{
  "vocab_size": 1024,
  "rope_fraction": 1.0,
  "lr_mult_o": 2.0,
  "grad_clip": 1.0,
  "decay_fraction": 0.79,
  "decay_shape": "linear",
  "dataset": "wikipedia_en"
}
Each number is 128 + 32 x the weight over its row's rms, rounded and kept within 0 to 255. Layers, rows and columns count from 0. Numbers have three digits each. The size before them is the row's rms in percent of the matrix's.

# layer 9 attention query, 384x192, rms 0.105, rows 0-67, columns 0-95
070:171135172130153110136164153166143120131158159172152113088083135119121132109128123141117144109146130099104115111073133071103145180074122133097150169106134113149155096082087164199147124115092175131045072166139104128127155120096034207103139128105133114090188086144142160116165176092098125143
062:082132157144081152125160085140122137157059126173089162143197114159143136173117072162137116132116068172131146077085134121124132100195092136185113093134116134109168105161094110061092059074074091153083169146102156137163139188160162150141067166124087112129102107134113138116093130091194180136
063:128167185123060127143139090100055091127083109163173120108144092194115155112151154113126145103110118140075171108153089092119122146124177110188120098155057148114162108191084106096179098124155101093149134196167161122095110134116127081134083160167135117137101160128160154102070134135146163125
070:129150079118098158100166103066147160139065103055147145147186146116105121127141138149118120173115137134182054134177119197100114149206134074088068123191115145126103193131137074111114070134151102080168151165127129142159084151134108090085085131134127123142097104097148161127108107136160091144
072:117117089124105119137067099157114126151094088230125157075136136180130084094101144125136096172111120139087208114066102098121185105170140129120117120141123135117139131145152161136094120061111171129120180148095123117156109193145111120084151106121169121126118120170110106132129128133122121111
064:113134153124106140139125086042125107160081092134195123144163139148093155168130147144156114136113070094110139212136112111142151150177155128161118129179111122095100165173137097107064116125115127130103133154122110076144141150115148051179099117148158138156116124168117152117040144157149148134
070:134146114154150131147124132133175125124140131130168147115112132122130110152129108149096118142171218148134117155127149071130160089181106112078109122121152123191132103102101144094121163100139206140056102077116123168155112075119110107160191110102092098061149123139145101117202123077148152134
057:110140098130148113161081165157091180139091129195063187203120119193123136176085109109136135048148147108108107135138133061161151116150122124183147183127167113158174096048112160150119147123109129208164100096156161152149154111186121136072144130100184109139147120130129111128108144149153199113
059:142178117199101154138135118158174103136164128183126117114125117123091156132128061133127144076127125156064142129067114072109150150130147139171171128108115083136101036120128158171156165084102164149133119121110082128116182118149102159113115090120164074223127111149104174126118122162180098119
071:134150127163116183133178119081136101117121137096151138155111081092141186151151118086138140108126073141165138120155138152134100162123143151150155168102099105164120112157144116149112090137130147103205123175113121103110145142102186091121019104131118156167130069063152129131101118211100078134
071:138159092139153147161075129164121104134132133195130135142044102096158098167128116142141136090176125123134115070082122111135136158118103118087139122159116150128156149076030141127137136126120209185154113196149088157180106117155134194090105167141163093097098139163113152157098159055111118103
070:104143126089136163183140069088078148085099114121177154138113084148113193146129153100084134174107071094143126098120136157121119153099147146077118135078153134107101118201107065128170118134155139198173201198092177083123097164163165143104077199148134139178069100136161135126102090175104116179
076:152104153172131162155214088106100079133084154063164107132111169210100169115119176224183129222092131118113118130201087125155112124170112107122107077115133127090110124162106080147129078126140127107128144141086144160132035094129209095130121140161128091132110161177169157103090143117141126143
073:131087136129150105159122123180226169105148131088119117197175138118085136173130172104173163139125159119087119098167133143096126106101082135210131153126118115100187134117139059136138119149105048144132075144203108163113152167130131074176182095098129127153146114115161097130101122162061136178
073:127114113170114090107158146124168124130159146092128122153153134099110078129143074110148162073143144176114186086204145106157135111137137122118120132117123113121128110133170139158127169131130181084040079081154100113101144135143099118118099114072118075106162126106142045129106125146155146131
079:174142121137149056119053148135096104150098139208161160125144117122154120149096076116113117080187116128113127084102117102059149124129143192116112176128150099180143107042141162137125147145117154136061080146145099134132117087148081198122143144112092150136128171158094145104114171121148122100
086:098173120087116155113166134057101171089165151093117153130167116094154186151162152100100133134099127128107084121139135164137087122095122168074143129132137146122121128134093176113114115126119102085209120155081138107180139096140148107154089145155098156149108136157128129123123066219144173178
069:076084190098112153156199155157170168106164132065077126110092126112093124111094138137086095126173149147143119151170120120125125050110153105122145133142110146063233112170132151133111122128139164131140139157118129102127136135189090073115100075122096095117124088098106133156127076106124225186
080:131127120102163028103043106151129094098146125191123163122140104139124119120099062080117103071112126151184082144056100129098175136096110135087132119087182092202101113052140170165160145179107128128154081142174058113092127132182109172072143109118117172107112114136101094108142178086180122131
077:118135181103152152134180104064107183102110136122153091042102159198131133152124143140116108176077155110145134108098112172117112166065097114094084120087123142140111147152093123121125138086145131163159137111108105129159108090168141124125101149145108174175093110140108169134144076165136150136
086:133151147121124161151170140128096109160136111138141126117128134160138153129126116161109115187136125113140175161156105130148096135167121108077127051182087170066148124144098161159116146090172112120126200141054143166175099097112132114129065173135197138195145142124089171147114088143110152113
077:142123079126114099098087121194128089102184158110119167150162148089094114157126148136167128107187160148132115122203201111138145131135176099141164129165116108124143081121163131148144122124170108079111079147159092108118130202113164125159116166078173083090195095151200118055078125077110091132
080:141089120111127098198063173126149094140179118146114162122137075011122135147179144112077140060205082105127135109105179094126166137157105121142168151112144125139130082119140166160141144138112127093074129176116120096145109167101113187148105149121143129183163140051082087172131163110098161152
090:175170171142128132120138139091091101153054179160090168129112071158104119122158100146139121158144131116171141132128118129116171099174116115114107109099108122158098140121126107090182116129178071133084123197128135128129046170129134158147091107141131117138176163142146091124129142109176101095
076:103103141166153144129086109131119110172054121168183090136115102197110120138111065089091204094088140111156163106122083097084177134128158124094115114123084139162105108098142106089211182140159159150155067164158127173110125060138090173173187148144078139147124174153106109152142156147154112137
086:117123174135144192110165100097025095155122128103128117146140090185130107131123099145122107197137137137150155170180065165122101100106130109119124131109093100150113143118095153123048077101178116114109109132103150110110123114140148149131068150113125136095155149130107179126141075091141145109
094:135133165087097147121165100154099128114109114122095087120170146137169163119161149104092097149092116119132103184140154161149164195067134124126140084095138125110180205196108116094110155098113145107049167159084105147091143122138151114056085128106110123178081084151130120165135224053178141122
099:105105104132098147161199113113155095086121163108163127173125195123121133133101130186204150133108135112142137114104038135135129109127086154137153138061103194137137123139131160117109138125140161113094128075156202128120156125068112082137103126135158143164132105143147137101076100197123134096
105:100143121142120082171127145071123170090048187181136118070091158149126174130136155120126120117100092109133169136119188146126110154144129160158156166109070152128131084113143118124139150096145111108079185164085118079137124144110092124111159106107168084158085102126136130151095121090107174121
091:134114128140118170103132154199160159117119131105133093118117167061091138108147140118130175193135165142102080152130174091121142138093100117097127141148132128136121121074130148121159100092132106087178123062161116118106159155120143150128140146171085145110126106087148124140119123151122078091
089:150121055177186119130121153101107133080171094118152129171168065165102150159118089148081150137134165145156159160046159117116142129168186080171099087092108170157136137178118097049142142118135104175115109159124107196097141119107135132122098136140136150147144205110159131140095142151176144126
115:127163130113083131143150081087080154147161159082174146151126139127139167136142137101177133132143122160168136143161084133195132106109131150116176104124158224085129122168106117138078081141156123107156168129093170140117157104087110110092082127130111191109100072056065138076140137209148167156
105:127155100098099190115127101114117079108124115134149094101085143181125121161117135132132144129084116091097138136134110182157125085169081117146168173101151127098129098097159130175111131081134141082092158122124143123084144144187163095118122137081085124117185126196127138078191155101098122099
135:141152146154152149100134124127107144074107121077169042090104167170103183062140155170160155166058168126136079121141090135140196149147141109142067139124158199105147160169095147118124110094144114119061111157101083133187110190144134129099081139053092142201078127109122109084145198149140173137
128:184080080094113065127160097112144114115124140109140075191175084041144078082126117066069126134135167116109105092133160201123088140130153125193155139132178129124173130133162188156146159115111136126163133113188109102120150186107163063135150165146131175093140151163092193082109139138102184157
129:111164103130077135139106172135048176105161159123170155128106113118181140099123142171105074209110144151144141114077056148093108154084135113076126157132130153047135079144153112182188115166150080184110091159124133193116173163147142145118111077135157121107157124146086127102167125074174106118
128:117055155165121127134131142104125168124140131142171123132087090106157123094116088128192185069177080109129147051142097114094109132133103168134132100116125155144175164135149100105157094142141147146062140054134144109170164135106134185128138085137163143148175141116111093065173177111146130118
136:097103150086168147082152126137048062170096202151146115139193133098148109153133118134151068130130084126156155132144077082158153159054106074156100131111163174151139144104109124123128136104125144108139140153146147081143109165103155115193116133185128131115140153155113089139148133135117076092
133:103117180114097140181133148154111205113122148121148133073141134091089179097131073145191110150134151109117147140070062099135152140159167170162144080133125083176141086066152126145139084105148119127121102128125128100047119172081159162162132134125108133049173117149122198200130135182150137086
129:164081123233151114147148149098155178103099072090162164128138122087132056158156076161105109188182151091142170161066160157126112112118071128118053083060141165165099136133132142140134111142158135124162114113150119138128132127132139107172122122118170132171109125081161136156137133108119085056
129:091131148117118120093171121123150177134108126115156097140090086104131103163167147093093125123048167146154151130165140054193093145126126132098174160119127161127143169142101113174068158121102158075128106129103175108121174107166066173125125072129161172091248091140186130091083079119148098135
142:148131044205139099161098127108127100102121134190135119152125150080124165150142154116095083074145151159134144112157138092057061132131117157162170176135156081150070081157121124185168128090111090159104114064108093153145133093129092159171095163144078139193120082200146076148093116141152125132
138:152146132139147112105200082150167143100142163104134169175134169092157085108102117137102161196094096050137155120151104156093198159118124151146093092145123058061095113097130092095090117091144099118149126171154138096176178113070126084090125180082104127127156134146158123126146100081092160152
134:133135110133169171145218203098092155123133139132122119151114103129102116074137136076101079147164074145166145138216116128116142127155144142149159094172103207120126147175083107169101101124161105049087149070136097064102190093168178138134167155109174132136147095104101054143088160132082187139
135:127055121210091139117136143226125119143152116115098114194087135111121107163110130110115139093116106183176142100065107180121180124133135131064151178127047170141139140094096122103134102069136154061140094113090116176164063118142135069093149174099107114201117090116146141137103080182144130167
136:125099162170111146136158170141156146085171145105132154099109128097130101175059171091121097126191146180161058097079189130080124099186109086144149138108124093128157132110098158105166123126138083135096149167110096098178121144075123121139113120162124149146183135130071112184111125117134131151
137:129177067121092188146170136128123155108118190093189151099114162166091094116180127110139160136156100148080153151069147155165166070129133174055085140118144125143099119139094107095085190147135165144148138120120151129130107136132096155068125164157094144108237090106109112135150140088080134146
128:086135088136142170111148120094119125136210124171150101163072091126146130132104075120159132154095146143153124107159152085179162116125134103136149099123113142141148091086158095139101125135101077165157143114137131106127116068199068100114119033083215154095145084144100145128070116152157161121
148:128121100115062141164078121167108137137185122122122138127100155188060099082158115127139089092134114159107170118189122143079140101101151100106135100158149145150141104106133111102152103123176115077166113112116120165151090101107140136121108113178127158096097154175153140167079131147111126121
136:153152144142062168141161078104094095120184093106113130121164166152144116163146062144100193077090080125200119153149086116150093168184167144153122110140140125105135147126141095109202170144163130085091164096167086189125114086082105097172139161140139131072155090138138113123116185119124119144
140:145113182162146118117155171096148159141134132055149107100162110157152131134146153120086110112151146149171107134105137149168077107113109097096120116107081146113151102188175148207101133118114134146116134127163139099158076109143174214075104195166165113102076140163157093138126105145097108112
140:098158129222153145118128148163107158080155096155107201169105139110104149181147110150161095095123115084088146090153132162145153075117131067090101059069123112150121131109138099211164177094115167162105167190143117145147108136115112162158130179145119108099143117105103171096121107113106137157
136:120142123100112102111108140126128104158129124108104071140158138158124218092122163143126111121132139103189038108100118124137121123123100236082091100121142078100051120093186156122119148180108120135112119099113156107106166064154119175150120099175170169165133136127125109172128096140080118139
132:181166161186073136190117149157146117157156116143172109156112162112086092101146113082132139110106106158055111173151102126161100069088114089185120147144168096149114119054133188140072119118122155129105105099052150136123137174141057065111092133067155081073125186149195131119119081166140132138
143:080139123118124127079103120122159146107151063132105143126115088113126173088197096130180119114152067142126133124145128102158165086152090123102161163109116108107166100101101177111150125139121116122163113140131191127097111154082146151187123139094146077145127137091118118132099159137149098111
124:140146085134109106186140121112158145108096104078137187093129147103148136155146160089076115127115129108105117134140048145144180117111113120132107091059121136166086126127192153123131089097097152144173107088148097154137161124207113062173087095149107187124163141069092165157109154130106182072
142:065085132177080217107153070159127106168152159165142184171106123092104227161147139069172112205128113048087095102083143109141085171109157163179154088108136109078122130144071145130121175102078158127099139121101108109143188115144193160132158118108113109111121169101116112160136113186174112122
134:097132114097093037153122158132102131112055084132173171116162128111172167084109088136121130070140049139127088127060209073080153130160135101120125123143161143159141133130079130118116078048121180128134140101123207157146135096189086113148124127122131116086144117130114191151163100077169120187
136:123162106124130128129123100075107127121138094112093143068047141144126078176142112109137168112141151052142147108131068165106120084138124142116149190147127087114127084179115178110080085107125118125137147118181080111149137102085151136170089113117139153183192157121139165088077119164133132143
145:140136092110132145159155138077154120110131073116138131206117112150141116090069115135188150148119090156086095097161180152182062096101164153049124138129091096120189125136136068123115153127134103088120133101136177156111107141114145103163155131114137186139151153148116152165157169113079121099
146:133135136115058101179133174150108224144114079143143185129164138071139142108107158075121209172176132104157150131187118069129048101082108126152159157095117118035110115152134160103110115116116133127139100143127111114142085090114090092110136118159085139146091113111135105138144114116123142137
134:102154132133144107119136099142026129116141143117154161145146161190155099132133195139042112194127117083165114165068162111132120173139121075159140157176119137131138114085131158126122106106050149154010083132110139124107078117144124102155148132120125185095172125097160153143142175200109192114
133:164145110185126118169123123082145132105141180122148083139177151113117064127158159145116100150144080098116131134064088140145077094139162118107077085119118128130134129112081113157099141160131142144125132118198104111117145036136160101147126149117122117151103122137083145136127115126169197137
134:189183144129172217129108095115117101133154175135088179108089124033186091067143125156120132118135098132152128114130181137141096084146111153153116146142122120083195166225158156129117087184132179103085130177043170134139160133179126125119114128127099134087153091128095170127160175119155110086
060:147164173162135164067090126142131117125173160165114093113119120177095169115109108136095153094215054102086095125169124173084082118126169113164138109176114127145165102168103102171134138136133143093172124095132140096093145164123145126122111084138112111136196123125088132050150150101137133158
062:090083082094163130116138122115141169160182132103101116112169154141142122176116145147109092046100126151134148105194201153160188151097108129144209139145175129152116094156115058094106099122105106148156133142149116121175141168073107135128129207124142111170138121165063134082106116145165173118
064:133113093116203139202073122172185141145125054092151110139148093134186150145145142138121163136123109043156101136101154115121132113159164093128079112173133121145141099140110141107134181093135097141134164165123196115134120147091093149117121089165102145124141141076089026159084154121134128096
060:098132140156184121158142078126140079131152075135139181092126104205188142132093111175095126198129099100140130107100145096093092105052155072057097126149148130067108178089129116176098097186132118131085155158159092100158114159156145073103179106090136144135088161127167102076158134129082139117